From a checkpoint of a small transformer trained on Wikipedia.
Size: MLP 320 SwiGLU, 3.28M parameters.
Architecture: LayerNorm before each block, rotary positions, tied embeddings.
Each number is 500 + 40 x the weight over the matrix's rms, rounded and kept within 0 to 999. Layers, rows and columns count from 0. Numbers have three digits each.

# down: layer 12 MLP down (transposed), 320x128, rms 0.159, rows 186-220, columns 0-127
# gate: layer 12 MLP gate, 320x128, rms 0.165, rows 187-221, columns 0-127
# up: layer 12 MLP up, 320x128, rms 0.174, rows 187-221, columns 0-127
down186:445484470493480483549464506473552504465520557501483431509436552504547581496509489540538511535512527419424464444464446579415472534513506476533535487459436518513485482484490502504504470478434517473529593517511643529532570441531490440449443557508464495515584425469533442505432542516503476518488510487503514507496529476549495496446546544530437476524494485484514490468536552440517471487497
gate187:456510473470514503570534429487532494465408524453524471554479518502440493504573536531456509480573574499556487486505496548460492507474512530543622443499554519515498512512499497479527447475500480572555535461525477601475500480466510514461465441555495504529528472528483565515473447519488465541510566458492491471526470520480436507511489478496494528442520541551511510581527557469494481457462
up187:487477611491530537526457625455483447562474480510554539481508533457501489575504502501493553444493449574494537526521520520477453563505551484501458452471457548466491459527511505506441448523519475580486533538491508511536542488519497441494464469516474479474474516503441472518517493455483506463587491529426540546430510413503502481490523486509509464489495486490529464587477523488501461457492
down187:561522549440502446433417524462510600476525553536476547446510457509487499505466516526509555506438510499567567514524558488573467451535477487502485501486529452496475486431448499530533529495484508513489469518537499495453519468522456543450489463506515519509511558592500523468502431499483504479509522452406467506534509549523493483563507455456556401459518485513532565507511528496522491503480
gate188:527490545442543466470542487514552527465587483469455498513531523492567507549438425469525476499442559444525507490522456574442512515543556475566506472509443524450430470508500497538572462499546539575449461375488438484473439425480613503522520522537501461469530493425522530483508490504466433587551484478490499504442467497475532555516499536496472545502459476459467482553564522524490540472553
up188:496560495483517414541535551521527425481487537501498517499495470525546542488470576506514502433464530429489476511534522487494507538454476541495472489481613479479584589458495577530424524561447405473476529513500543480536479502496529459468491511427506508498527520562469496478525467459530399587514536483550487530472506435485414495541550489498491469541527539502487479459504465533530490471460
down188:460482457503525499512521464455545497507567503436571515447469544533563503485565511453472557537573415496503425500440464587513484449499501541565489508490497515444521543534464459484459436531429509542492490499469478435464572478539544506455562473533455494545491475543503464478513519519436474499510434476516567531492487558469580489449477509521451500518423566542561497446550522503479545451428
gate189:535471490443590556553421524479507488494524453521482388516522486497524480547524572467464467488521488482541465443504511557476522491459528549516499526485479516479531445504482494491505540434491497471445453482461503478529502443473474491459456588546559451547495535395449478522464491467460552516534462525506504552542551507527445525501495536520480488551484534485458525509495483493552466478476
up189:549504472585484506507550503484521543509515504495528498491572550423519498517543524510456540465544549581533557463483503472469451470532542484518544488463472442496542539557455525520426451458489526563515552488535459503525537501453548498516463501486551508523507559466491528508528521578472519449442482520520498559546498523482501527505506465522538529465484518505523535482479513514504483550492
down189:493509545535522486505467496614494476470427485519475589554460455506443462545486505474511485517445502445535488555533475508521483479490471501501435460491514541488453434535505476490498532522488510474454460476500504514490462557513450504558463477518454504482482519485469491528478517400479508465492461457488503504404532542459426473458521480475490394517545499552465526558470501488506451476535
gate190:522498486479545575571548479606477510488496474458394485525448459478534552481529487492462540506510479444501493477516513477502506479502548490509515525579538464506463462390471463583505573562475512597528531498508515553525488553484502504548475488563462508515432498558475530499514441537533449524482523490500390544579524494525529534552495510522462449448437552587519522499470413500443513532482
up190:432459467496585540458514445395556537495480497509473488466469470505481509536481526576452555550491460467471468463459505509466533499502524436467510437560529495472450540556527567526498572530604517541474490469496518492508573469529482491425459562445538486514524535484583488496449509569540433526547500506450477479546508502533491493500511417557497504516505462490503569518467555491503474483482
down190:535565493528507463491514485499519420511536471577572447500461485448507440435461516483467449453507492485511452428545511505469541490455460437441514495431438476499507473448467506497566541559422494482512483495533511546535508471451443513537522432545460468539440461562498524501483540502429470442471418530486426506490518475526494511534502488547557563477569484502462476549481445486474489592571
gate191:428536503489458483550507568541412484528458506514548493518500470505479526528462469483553369477498491486493500497473478516523516468459501464527506522471564472534532556532520558538447490570454519403444552497497505496488485509505531555533532485541540479502418480496541537539481450461559494513453573470520525517452530546539488501580515530526491518458530516551543522507451541461511509529472
up191:483520527464462520476488535544527540462455479415485485451497488502506510488499476471566495521433396495505566491501549453518543540454437534547586459495522510536430482442503506507480515514482423490476511544499459502480499536419466508483487440518489560521496556539466492488481429504494483496523504410501536506456453423527468507514486574469543544546551485493492514518506534512521550463509
down191:514543454495525468493468510538474517517531535510547478574531510492479477472492494495473472545529483487507534522445487538531488450468538459573535548541505495531602497484505504492484433525444430460525616495466553491488516444500495457527554481531549542511415492494520558544493451540552485510466509501504511532497546492500547536437534507558447588507470503485518499525521514518534511480473
gate192:504490501455468486460541491611488467492509534561413532443520468438534487478509475477535534407502474430530498522531525490495500467496384497461483456517552534507475516455484510486504556601519506507562463552466524488468513539518454430525472509481481575505523484415503534432484482498443495504528527500488492595489482489508457610536551524440561533558469510461482511473570474507533572443445
up192:483547501473555531439532468482533517488516504593471421500542470501555491464503519497514495510461581521459495517539456430427496452494426489496529468526519538562530587543480455569537519569468482471518462531556537468552508451479470530442436479460464558513446569460466519544428502454465441500532525524513506501427549484388520516530534508592494447456530458454504496514494514534503530473538
down192:549516459496521465552449492473484561475449542494544545522517520504472584499469523544483461467567535494544532544490441496492494498489427471525528528489478470450630460531420474421487518429488475536579487432415444495500473479524557498454496464551468552464506521574350572490437512469576497563529470476580510519537557483467508493526484487497459495472406567511515536466511516473559516530516
gate193:498493495474510506562425556474515420457459525488493562531554477486422520459515466478493433510439567538517593460515478520553544494504532508494464490483573511395455479515559520537473516544544517424520487457504534493475543479389476522499465562475550527520446450456444461531473439578414506515513482481505482473509527445562492455506516419510526500488446517503539560510490496493521527533503
up193:522499492492510542542505451470503447480474497456482497510586534482507523494529472525442501513465505476550446478477569486499424470524510538516389557415568454475424532475479477508500525452492439429554495520512454493544511515507504497568536550478543493424519409527462533500553527492417471489448528453527522441506556517429491473506501441543442474502555528478550521491449532499539596553540
down193:483502380438496512529427509465548489477486456476523502528515462542458516486481524501505449519478437512540564580510471456502483488488542579443483474515503452541542469520495475519462536462593469523544476505511569504467498560543526482475500524505533503464533549543446553524497487481501517426463525509529581505451421535514523474474529556414514498453478438495520492475515604478493501500501
gate194:513494424551508586438449494511476520449475436515508484427461443470498462494426542490504534510469580448437533548494493527462491507517475491488513502572492469475521498409529570546497424614535489556531539478562442521504448516496425454512382492489404564452424472486538526516441445476447523453546483522472484510479519539513541548535515475472543440531515428473523577497527513471563465467485
up194:491489469478531503505563496451457439490421499492480515498495524466450469520484585474518477529533501493558525499490483490566494601527501540475577481542545523450513530471518515559542514539536471500566515568484493526526507483461483452475539540492477473482471448435497559484563437479581590494476426576493489534483444526504464524546446485441540528518558402493526518446422500480542598542483
down194:489423491485480412450462512508546494532524537453532469563531531552561408521510462462541485469521459526511536514399478469496487537522469576515504520437496554371526464497483493525402506475477600413533468472488464543521485514481488521532580530527498489441474489535495479447501560506505506514545500555470459434486491512533517467481538519486443463580513405491487550509494514488511477478480
gate195:475524507481535605454533470510466507392420449524452523513525565459458461535557518520519473474490550454503505547541496468493553387492509472473476569561474472412579546504489480549515460554462600551505508508465517532533474561522560525574529477612509465530516525490465470545529514470545508538488544508518500496533543539517505417461507512512506510539483522516526495557516570439510543507471
up195:457463491472521565479576493481482425523418427471541526519476497502439487499581549523489481503537529537472537525507478404498520471463505523508487487467513525480408454484564467512495468527468519449479486509601526433480508526514488427471533540528506483496436509548502608539537449447443523466469472448509529510454517482558496528469543496511602496456461456567539562466495543480536445527561
down195:529494490474517402509434481503463512561534428494430487487513543489540468502508568438468470569534569567511502490458530507491501477493510530461496543527582461436493435577581560507455514526487485451531490532484501546529543419496524471473491475395491457449507477521502444505490525444541458538519486493497479484575523426552536529497543509459526504473514468530458542460515533495573435475465
gate196:472487451501473588525497515444539485491523487539493540545484445470537524545502564520482505529413447461503455556509487481580477526408489447508471541476620513482454517501464507576517499580416510580490492472520485453444415471517532523527506449525492394447531524490553537535418543542424501470513521500513511554482476549513590468492522483545407553460516543511539446564575482448590454533541
up196:525526496528472507498451510419485460503542539439414462601500451453520480446483516608488512469435526460473522512505512502529484541417558536577490478491500512511541516410551449459538436548522494490457516567455517493537486492475567497487435385464473510470520525502540507464494505444543493480519431501522542495432407531447549590499507486532557576564527521485544489589476551514503488563425
down196:460488550515473503508549459526508502592567507568553468518512472446477476523501478524530478461510479463501436554496464494473533483376484514470504531495475437498565552491489472570547475453581408500541452448487573501481483525497488491471530495496436467537528512492578478496475524542523475502451507502618557549476542484554500502517549631531484636526473514517538502528556462457511503455521
gate197:441524526513482568505539441488521517540564519512450482487520496514507513497442454414521517458533477571452492530501485585525475480522479504456551508482488524510545505527437542469477569414509506541471496477514453543480621497552532456543571524604476506611522456541496546542566519511470476516536482506514543526537469480452524447509494467483511522491573452479476515486451462516542505519516
up197:447521482456529480416449543529472441473520439430553477534528527548539480492444414476515476490490494560586478481476472496535552538520519517522474583496533522453512493443552566469454539505544498469468519507516520472487500498482490512553496539452531536440450561466461509498507503539542499459538462491558543464530530497413414469470494532499541476418447511484508463511527490491550541487494
down197:529492548567478512430564475506496439521507515436485587485447473540466448476513513501520445564473424496447532502518508509492501494489496545529538449544504483398445474497497464487434489468574512491541507511442498492456502542446441449538552486546565567517495454448514568476467480485503548462517452522524452539509517487526512531603453495469527497598540520492523490446502539531522492508472
gate198:484489457470480444488468584553543426479470418466519496490569538483421465560524499462525436435484464550421501548503483467494549509467429434531449518528529536596488412454534495496494479504490532526481504548493456492463454558539479506504488472482409494459440489493503533479504538549525536457481520457487483455443440499492521539527538563481530509492463568506501517529592549442497514452552
up198:465486532512504486509561553462530522452590555426505476538438477549550525478515515479477551517442476480516533486449554499517514513518557545512490482507429514520521540533435477554550554497491568501496522466584467468486427477417431484528471478478513517515506522435465469499453488441526492572531484484500530478503514514552468482489505491494568473490500547432422521541557481494495520410505
down198:495495457507532530502499529560522475479535430464460455496538547445440454448469439545448488524494565523514501467434453518475514454450515496472505492447506529446494495467506446584470437524516537495525504501463465529498529517515549519562511458482569464512509504541516541501540502518520473457515500573489590518529512565479462526533387481484435494533511526463464513457584519473452495554485
gate199:430484491561529536557483472383549506447430484500539530530463459500497500453483480486467515512523515494582509568474525460543481403455481527532477521549430509508535479498517494526450458469439472436533565496503471504526490532483461523512493528496469557443444485493454511488483412526526487484486454495511501476534484465486489529467535570495461486470510514630581509500505469505496461514579
up199:518521498506513516448530635528457536563515492494452528517465487521464524478508508478569483482458480505551402499563535449469575559507486496514499484573505554492500493504511415532546488562507510460489458531503493483444495529473542530435466518500475511508547463510556495541452551540439471520492588558473485442471473481513427533459488443490535456465513494495457503534481536507495522504535
down199:544536513436515509469492440503538495518524475513563503503507483498600542505518565521475543504535449456523559482443511503533455509440476473518481459492559451501548469560446578530520482469470506493530465517559556483468558511525412498499436484527518477518483505489445531490550462519528526523489502413522442493521497464517429486403499508531529430471476509471509489528510548564469469549550
gate200:506537443486495461479536554641534470454473476480473522525499491496464554515543518530516523527532431487515540484529539467497593565501527538549515519509505477517499559463513597515494443627565475442531485523407455497473450507478499393498485518454520536521506522470511522480558517498418531500484518479476461458555566462519513489508547502488454590484472513452529455563530560504502498554498
up200:485524570507522419518567484530450486473499536460491524509419455484560512531482543457534577520521448456524479474584470558474476455471516447540527481455536531461498573492528399439517585487509603517522503488499474445465454473462492447538450519506534527532431472475511478484545523477476498519517459488428578555458557472525497492494501505472424593459449519511555489554516535490429455490498
down200:509583489492539490513502504495499574513464478539487537523559509507516556477397347457524479490516467450559552516472505455492554454501515495499468445483537470551559537484514494571533561556474467517433486458600530519425485548491506528541467537442496577507474458596446454462491505460490511439514547505495476469558450407428515501481461482504493511479548515500484418524564531454469467514496
gate201:538557493495529493518513537498463497497516440503493528563495471518459483451493525476429581527528468453504447474526520436444503410526488533489505453511537492514604502493440482489593447517479559495517557452467410454496453490497531509525533430543536506487538505557558514578485485509619460492479526522505538492488462511464489470520574469519482505468455511475462527515513472525558486530483
up201:531504531560462415515500446476533455498512520494432529468528495480521577508477461506474515552492488485525511488510447472436455494523469472447488507443571532508543420521521497504467481527503479524444530499460479467531471625469540536515536516493542482499497572493468571467534470475518514550499499487515501513564529560521437552403459467501476532481531451525546513507480519481553529495444
down201:467525470509492479433519452429560470487529498475567462438474472457549464557503453499558571475478516522502477507513555567543576548454429483552486434503506578545481498505535489490425484460455525479479488479504473589555543473493543487512505470486422592467475556464491543514452495478491431464502500482539444511508491545515480549448480486496540524504489505549517537481519529461557458469537
gate202:500524487426459539542487557545538436514476531437461524515498587461519483494510476529431553459480453508516489537486498500469535499514547507566503574507508440481423488563437446467551488532425591513605404554517487528544565497489507494438496492535428529517457495504535477509426463503479470460500529432471465490508429535437419501540530571504556553556520498487536478496497505460497462507514
up202:392510490504480461495490499444505512459538499543538473420455466525531533469393470499424569509478585510511501544515490534445489515466458445509489469615547404435510526522525491457519443460465464503561484453543491515546500498530491540506433502546530550501532484519553469548538480438471452505504418543479551520487511470481608515488442563449486494537443485451484575493423510476538551523534
down202:496503516446455548504545460510542410448508491480456579502461534488551582532519445500533489513515556405518454524569455565468504509527432583579522517561537475502474510514601559538439567544516513539502529518439537494538512562565459483478502537499481516529505502463500469490500509494482474534504528503517448461567474518568455459524486530548398458501466508511477486464514477511491475466470
gate203:560556456560547513545497563492524485483547463588478493491470502435534518443466503518480474496495481472517539457534438480526459479499486530533423514520497451405470599505477545504484523540527552567521486542503469444506472531521529448507518467560481584541505469470462560443491507518504436554504491464428522551456404501517454449506411486506486396433487537436506556548527415524438518470510
up203:544510495515538557481530523448414479503445437546457478465503452549453449569586501572537490580441459462517477455428516560462486459503511554480529544477520421476464543478513445445496494459525609540493512536501473449463458646460480463432607490542430499462458496537445518493542456584513579466469572491490478526556496486520488563567490575483469538494535453470446506497555472511487447592564
down203:497544542540551406503574516500561490507487585530407463539487472407480522497479510560455500515553446520473457487521439463502510529497494514483474433514521582467457512507464459513488566507395446487455463516515587465503505505563442461597373477513507610432544503502467457504572476580505480443504545506472548519561552524394508437544491535523501476425469506431478563592548575451494517518446
gate204:494476486477479439518596531460460474588532454536557441521541424463550433457508503523411492468571545506451454454568438491449485538521555426502511558450522537476446475494496557519503533493595583524452464476533530586470484511417426444509491493509545451492522487546477434514477475488563541487505507501541412448509525508519503509528470424523475531567501491528505543531447542502457505588550
up204:432443493400520543484502489469408474487544459540453472529473471549473507476500449527423546517501436495566503472447503446491507533471510517522507399549467511528581549544549520404487433436482532480465536438492426448448526504533509546469491581558473500521436480541487568532485551401487488424482484518486555569490536464541462535398529525441492478464471471531487469536511501468464503489498
down204:596532577528463587525520523515467535441518507420524514489514500520513441452497553506533445507507476509471532473525507480581559435533568468449456487525435496514435495491524566452460441474460534497482537566521544502533488482479489463500467480535517545520510553518446470481483481453559437517520434505470485501486551475498532482556550492475505471472443543491518433442528485512564509461561
gate205:522426477550495507443566517433523547494446504470529477518485568516548463513482473486515497522467451484463530544451492512513514492510517471503550577435475514469484517484557535518448511484581492471487529493623436484523486557566430496496510574521378528476505542448503537515591524495448497487503527525456455464552509530473519474528476514507535528498453494425491555474500480504520525489620
up205:481498525454520533424499505496390447492492522520490522554495522578464477555490453558465465498500542530481487449476484488515507497534539543551489469506512458530516519505500495472544433529451519450520505514463491462536459518537553493593506451577508438425507405509484488476498469521508428541509542550471559455498561470494503456470537517476516550514492487446508558554391491505519511479486
down205:448556502480504530448480500525469509526521486482504498515426564503435448474517526460478560518458446461478469505501480522472444543483526555510495418491470450529456463509540482475484482510474513502458494531480543488492539506441485522568470492507442508504510561503475546518534484572518534468478475567494471445466427550570518449458449448600427460517448480418506584532541416511479518540531
gate206:496505520497501499526451565479531527515516526526572532496452479476513509524543496500505495461528512531495525471489473529573524523505483479545513525479415457416497515485490527522442502462609490471499529477482458494517537535525406522468450471475424488560544502520492501555560482507430505487440512507528514453434494388586466524485495439533597448563470539416492541435509568407524518520529
up206:508465453494554430545479444501515480469502496470546516524521486492465471533531530385517512475488567468507549498517515493471534450487505548516548563538516475482489579553523461502418528530442548554495503508385506485516498502499496599487532488503459519518501599517467497519495503428500530455422479442482534496506586478452529515549497496553432537417418525424544497524472509460504533505595
down206:481530470588510606558462506558448491514518553511527502543530531538472529558520593507526467498456463557463551419432512450505456540468458579521547463433523574467486544528468433484464508544488528512513547491535489475412502493527502565559532504458553556543506549486419511561490491471523493456511509391542514495528561491500543427452487500548476561501578492501459499542399553469504485419486
gate207:551498485457459529498520512576481498503480497434470516461478448474429509467555526570500444512516463452550526435448462552516475473476404458465596433494464526517510516463486467549454534474461474449466428474484501520424470495470487583495462514506490497460444478523440478459530505496455489498456542506501430531474478550469471548487488544524501492493526531485565529513467423478516484560585
up207:471543460503548482478502497469456532542507531553419474527564502484481479498470499489508497492432529456518436518491535557468492544463518461495468548454481520527470563531575515574566542590512462506487480512485546510472495522504489477517451476439521572477520572419470484536446478538502504444543485580438513538515508435506482475518504497506514477496519577480564517515490487535535533515497
down207:526557541493469505484477510580534519468524473443544481495451492481498495430524541528437493462563476505525537536478499520475429474587504484456492424574533527456507513535464411426477485471550540517518484511508502428497506447549518555537504473555562500490506463512511436435499554477482554482511514525543527498471446551517522558515557506491454478465469504443440457502521490464466449481508
gate208:427521476441479513504465513491489411505475417460498505443492505494498463499502526510535510466482536479463482450569464537485552534521442537490436523537468541594468538495449510518497439538475510452524508501600508539536446527501532416524599500507477513491461455587550562483520485511495500558488516511522523487482473520448451446556507409481460518562423565365524464575501513567506486467481
up208:412499461519430529471522458522444519464554574624577487471511460505507487500494454524629457493539460490489481461503453518580540464584500502550533520489483481476543502450459488550530462481526536508416508485461464542510555479518476542501466453532487537573503542425529512526545570456544468494569553494496463506559509454392531453526508509510468503504485460431556477503532523553522480519427
down208:457477483523509435522509504443458474541489425430498470494501386531540489472505485450397522528482539576502499490470472501478491524495562470501483481616533517488437579449551570507475465482504518486504417386535488517529530455418424491491505495514548530503496541530523515549480568555503539507499512437426466526490509558472483480498534490474517571560510491540525494467498452523404506468515
gate209:473581525535497517498488534467540539497493452533476483585467505535424410474493479512463491545458528543500477482431470466495521501485551497530548426468511543533560557451547517505507458400463528543417469480488493434424524520490436455465524490554494432550534475552504422430387473483492515494410506497498461429494500500525556469500539459446435469534451482571466527455486501450563549502497
up209:523491500483529511507520564490495531521508430455521539558452564473500512462484447529569542534479479441490498556528513518494504473456499528472507449493509417549473528536535479539458452522482523457529465518508505483491551531487545490503450483565480523506502518498506440445561665492439471417506493449480563492418491472492533574488537487430510492502538520487535524551490518530508486472547
down209:529487527579545507461467517443406568503483540567522608509444509495472517496504503471380462494506553519481506493505433429483478484454516494450507471409440456495454513517435505476485488504520522541501535521518513501508442531493497462511547473487528497507508435590503519570469475498518550521467448492389523476555572542511558464501529505503511523515484540519475474455490514504498446505434
gate210:439455492562485463579510450480557567512536464445461481528456544467493497527474534478590528468456405504521461536443507504445515480500520558516563538435486416470509534490496506472464450506566490530503535535504522560563415504465518485508570499471558480492583496502550505468492505530497497504511537432604570522476521520594619498470524508517540490469466501471540553515465509601550408519471
up210:464530529500558516472567514483534464530543489445538490455593536507501450515571543519470480443470513548482530584492437510457380466499519548442535521566432539458542551494471448474511497474543490393526518492550493401520522507505502474419541459502484529499453548495533437479525524439472514483523546548512497509468527520505487464500501490531508584479458496477463456462499474491539476480516
down210:492455576569370497518511440532521466497505520517489469501442535473518462519448443471529508564521533471533484511508544521503483466456519455542463537540515480513474532517541535506474553555489458496499534446448537554561513527476495465468492503442541414429532425526480589548473560495476569506482470442511515462534464464494533459502498505514462404446478481486558560516457394579492522542422
gate211:511513491481453504590462559567546433439487508515502469462489502523533465551522472524523518462549572556546514547530537499360513455568514471486473544560519483505534539436486422530515510497544502461536513505559538490566548505531568427499486459483547465524453439484483508426490534544526526547454501568420557551476445518451502454525488509492519482462549421483504492515440531482505491477537
up211:513524510505498475497499437519436516501499498534446500517515530478518394473537520425500589554471520504499469523407555563504511516521492453500454453582495517463513531475490416502548520533478499566422483487473571453471501471425525473488497478467440482503484486457454504444431451529526484451488491487529461543482402447482514541436483480528546475545516515517484525504538486545508520526512
down211:480434558477409474535497478499541438527468461488571543530541406490490489440439463519464481506498475490487475577523468466461518514499499564548504471436437502461446464424523471471537528489503467450520472499430508544490495512524520522555483556523496488537524468547518538519448492490432581530599518468469529500443525548572509466444495461522456504493383550479512482537498447509505533521558
gate212:516522543491507500535522503545570521438462474531476488555542461423447500487500545478488459559434489560481470495531543471491351480520488499485498520531449534522466462508492501524521482440466504542499540513531487457422478518528479513481518529496475543509494504430538465466571521519531490534540519430497526510478497503542545523514509499508526549456514491574449478549435477529510559539523
up212:546530532509469468488476483423500494505469451519563490523351452502495500521512520485500541491433522536488546475464492501510484471502484486474489531493489474478535588519450511442492580453521478504507532534513547467472536459506486534446476510456573477481468540516438503511406551575555460515541526501475479498492466476492515480467511472493491455505467474552501520497446467540471513474436
down212:419516470554471524475527472528487459635554507509464494497502579472556595454530536454578519439542479490520439536445543546527539504492445539452484467460471502531444465495566483522485508539545475492447496472500470482505476549500510474523536511523509491456495502497484526513512488420531456493486489530485490420515522513526421488509487502508468451532464532506549466501550503484539499524531
gate213:510498467479539464506533464509542484486471482497526415517523531518473481437457550465567519530527510482441472519523428515504469530473543507565495461499520545459533483628470479468524496542473461504465535509575441467541493521541476542533473444503488444532490508447494538482500498546481519507418496542471558522499561529548527535521428484499589461528426557554478475473437495464450481547511
up213:482459572519496499448474499470447509520483510509450428537464446521486563497537449507539499483502470474505509553484497500440498512545495508506475538542501526495475523464554558526433432491528478535502574532515503504509535524496543521512474541547426505490468500483471461510460613446398456523492456489434517553486435525475534520521431570464505536468443494445498508462524468516518461486501
down213:520480572518487564481476520487405487489461462485487486563491515426491419485534449522435478500527503466500490485491496439509554498515584451477453481537524456492533451508499515498569496481436473511415452503501557538490531557490435512466543426507436488518531489538488481521570481506469537462531520497529534443428490524448519600482459463535505525503514451483571422505537488499465467497561
gate214:507496513574500514515480488527500562481570526508497539449531428542527504448547467548453486518458479407471501541490475530510516515490390483559483557488499471518516561486487463567513545439515520480495472574471518574504525483503506505523487489489551504518504521508496474542466606567538526479467509529509621482533519498527425586531530531516538485471491416466466529536598522526443570450444
up214:502491494516506530503490526483524482489564489464542463394453481475423520526461562441597526504532471494547491548526414531547517484527399538573463492479482507431533489487461500511508558434500481510513448573481467520465634480482391514533572544565469512519534514469526549505507523490449557516418495566414536479506496487473630474473498529437481466501467505515504515515487518460470449538524
down214:495516555462476584518545453522540477507459436561528503476533515519447464451525502435497452499472571535455533533523532469404524469573427521490457563496500549496554544436504582530547466474551542463478470487434512469533516472511510550521519485563560466566475377502575562456460421504492544443453483541596515571529455496511473470608520543495430555447531466474523462518496547534484533523516
gate215:519519575534497454537520526454548546546575457520483502564460469488546461499506440522504426474498512495484532506524428469514545448510514502479609508460486522478536537520465467498434456541522524460481468467458534536459467549549516528441518508545581476492485475593535504447509519539441504565531412522483546561425546486473522546519433462419524454514484495533453549492561472500430536474501
up215:563487477549501514541589524435506483499488452520523503531482596493508446582494518591542435503501472462474525510535443491540537497463519511542468501546547461529463537468458473507474446477534471425394527563510522491555496455525478573454442492450514546591502606469521456529559500519513534540581514526437469469426427495505504520526461471493498524513501517509484536488403546485531480497534
down215:478574474541483474474455506489423563445513556438513507479455558526463543462441496446494485467499467513476516480489457481504481551547546513487468501454509435586511534488438516509471533552454516443483502499444488523501520494484616479490473543490497455372517554493481507502458507550523412523469572486491498474500417418518555560446419446521436550488469489517573528534558425503535546430551
gate216:527480460532481517508508522535458448511551508438542467498471583418494483456532536514491442519503481442415426455462425500525440490500496490486512497559487488427476516471517452514485478498457508511503494483487494529464484560513510495473366472520437495480482572512476509555504532458486420504503495559596496506485497446495553533513542495507551513537457445615502537513422464554515597508508
up216:493450529499453473555475512555443479575525519503496518450450513508488510533488494443506515519478487463526569575471463503450478537561451492511438455476471409468505583484526473570516500437490567533535538481491527508512512504521524507548476526516566457568489502508573548455457489467498512411488530536498560602455439393524488521473469502454475565485522468479503474592467468520448612511542
down216:528590480575461502451501449475483605481503546495504533485488462537520486442498505558430462530518537493442492409559505532492504448392516464532526495521521619471523520444499537550479549514504508519492493546450542525478485419533592519439463489494473491466491507479493500552546511503498568515501459492465452453524542518480497406492570524548562489503519565497512564462502548479558518477512
gate217:494508401515459532486599470476482494602485508521482500455538512421559435509512506482538467454532511511518555420537543576551543457512449565461520564453496589503503546505492516643505521501568596499448499510517542547409504528537509462522481506551476479510554519487493537452562444525452526468580518479468500447529478541438505555533494490542497480545473533492578451515514516542432498484479
up217:475536463480616527469499535523423575434503452476537472576466557526504470522479519555544483591541430535460512501478514531442498492495449473500510489438479540500503481585523529528413444565514481562549503504472473511523477424513446470479503492516516575494519587470521471522439548516479531542522584450496540426483424449491523462471507471554468527424470477504502427585506528546527536540498
down217:489555455463484496454513447523508507484468660499540498530508524492504472574492515452518497465507442455576482532491407552506554451497514465573531510566471527438539471465492549535481593409480486482518499435536584544533454527538523459473482540543489488515534563543462510519502519559469499502449457433520534510442548493512530546427503559538553492469556405438547472519492504450520538511551
gate218:450492493533507456569515516490469498428513515381545453498509532467600525475527494509506504492445463510432483526508493450524463447518503433525500476472482497485461472517474484530462495528524536422559417502482440517482449494576521523504551492470531425460419441561533557480493460493464500527494474463574472432515494491559569463510499511488495473479434553531531531491499463425503577541509
up218:506399553480462451493500407579522513467491538533526483532503580537490445484496488505512547459472423415478464499547492557432549503459463458505498465567518600491497535482558583447533492580483476495447435430471417463501493440469492438565450585520444595502457533533533508532417575507507421514539499458519533458480515436517477521480494483567583550524521464462540508520466482562481552498509
down218:499479449520498505599469480535559405496513508534503458568499566480583474446489565476489472462507493459537465399544500441513516504546479469497507561505591472536520473526506656532459431496490475525567457562495524483520530490499559493457565509504522554466490523418554529574560479537476529508455516542530445538464508468536526457468560536417515463506466405452481425535503451562530419470445
gate219:510544525495459542498487500466520510512469524483572469439540575482373499525515435461482491548413504493471550458492466472447542543519466433560438431520551426542524515497533466406472507562479507506576514520495472494545503517487551484512494557465484499532529502503453479562560517461510490605596540486510522521560481550513507475508524551477514487453451580416529440461499519516460570503425
up219:527479443563519462504561551537466469467551545499534477547496492424442561521506516532495556565399531492478470559514497508429477491529484402526508462473520530477484426531546521441399565554544624445450521454532467446524469497515459507518607497484576490510498574415489548465521491483525500624469560495398511500510472530526582479473507499369512536538497514473525468498452432487459489483530
down219:456465556393548490530378471449459456560535565551501478531546573580503478521500510446504572497541476508463489506513481491553505507478589446528466391451521478514490529470484458491524487437559432505552493515569516501501558539490471531478485473458527445491550533515496488435481508493479435525541426484493566510476480499464550463562515505460506514507453417529572532522509509495491447443478
gate220:527549444530454502544593482527420475513487514430612478524546523451540536535442491484572511441518468500585496518460542503521492350512510483497580479547473465527534431464594536472497478502470499541522533444463433510409509472510456588502445472523498526524506584505435483479553481462462456495525562421543483545478476532502573598471546492510527487521527533481492459558535458447487484500486
up220:488543482529519523467440449458445427493510480492488483552527446559547474501483440468472566548569556494521505491520542450549424565471533527507465536491547494525481525557483533468507477500549468430476550482536425565458561533436506585489536458485505527437510571552471508512446470523462489524473586536483513476501538600494493528547465448506564452527496508526510471575553518517512511400509
down220:473500558522464532525529550523532539596479469528474509520552459520432513503558503512514473460533515481424483553495520539488553431515493571496555440520481433525451438472476500562404463453554524552534540511498548515503514439451447524593470524518566552514418476570594512471531438429489502506535465489509499501476490523512502479504517522471491511468488489502489531517503539452548487465449
gate221:465473516567477616529549548504484487530531479506555493520416506445461560442481509572478505430499462450461560527473530501473466493472550484563540474481550485490582459476495501499500508515518548475527551495502489547547466502439491491509479508483512439504452492451532529561516421473527536428506541563509511487527578492543546457485527484489491458494407537461488411573529515508540468482491
up221:502580471543432597540593501453522487552476509427524488565515561483515531494495446484520541439506473537461538493475608509509499441516499543528477480501524522477526512450454511476469564464446451556525514471527496490550466466479492505521547498468513465464480528607533485500555469477534522436525509491517530473420497532522509490576433505413489521404536493502488385470528509508460522559534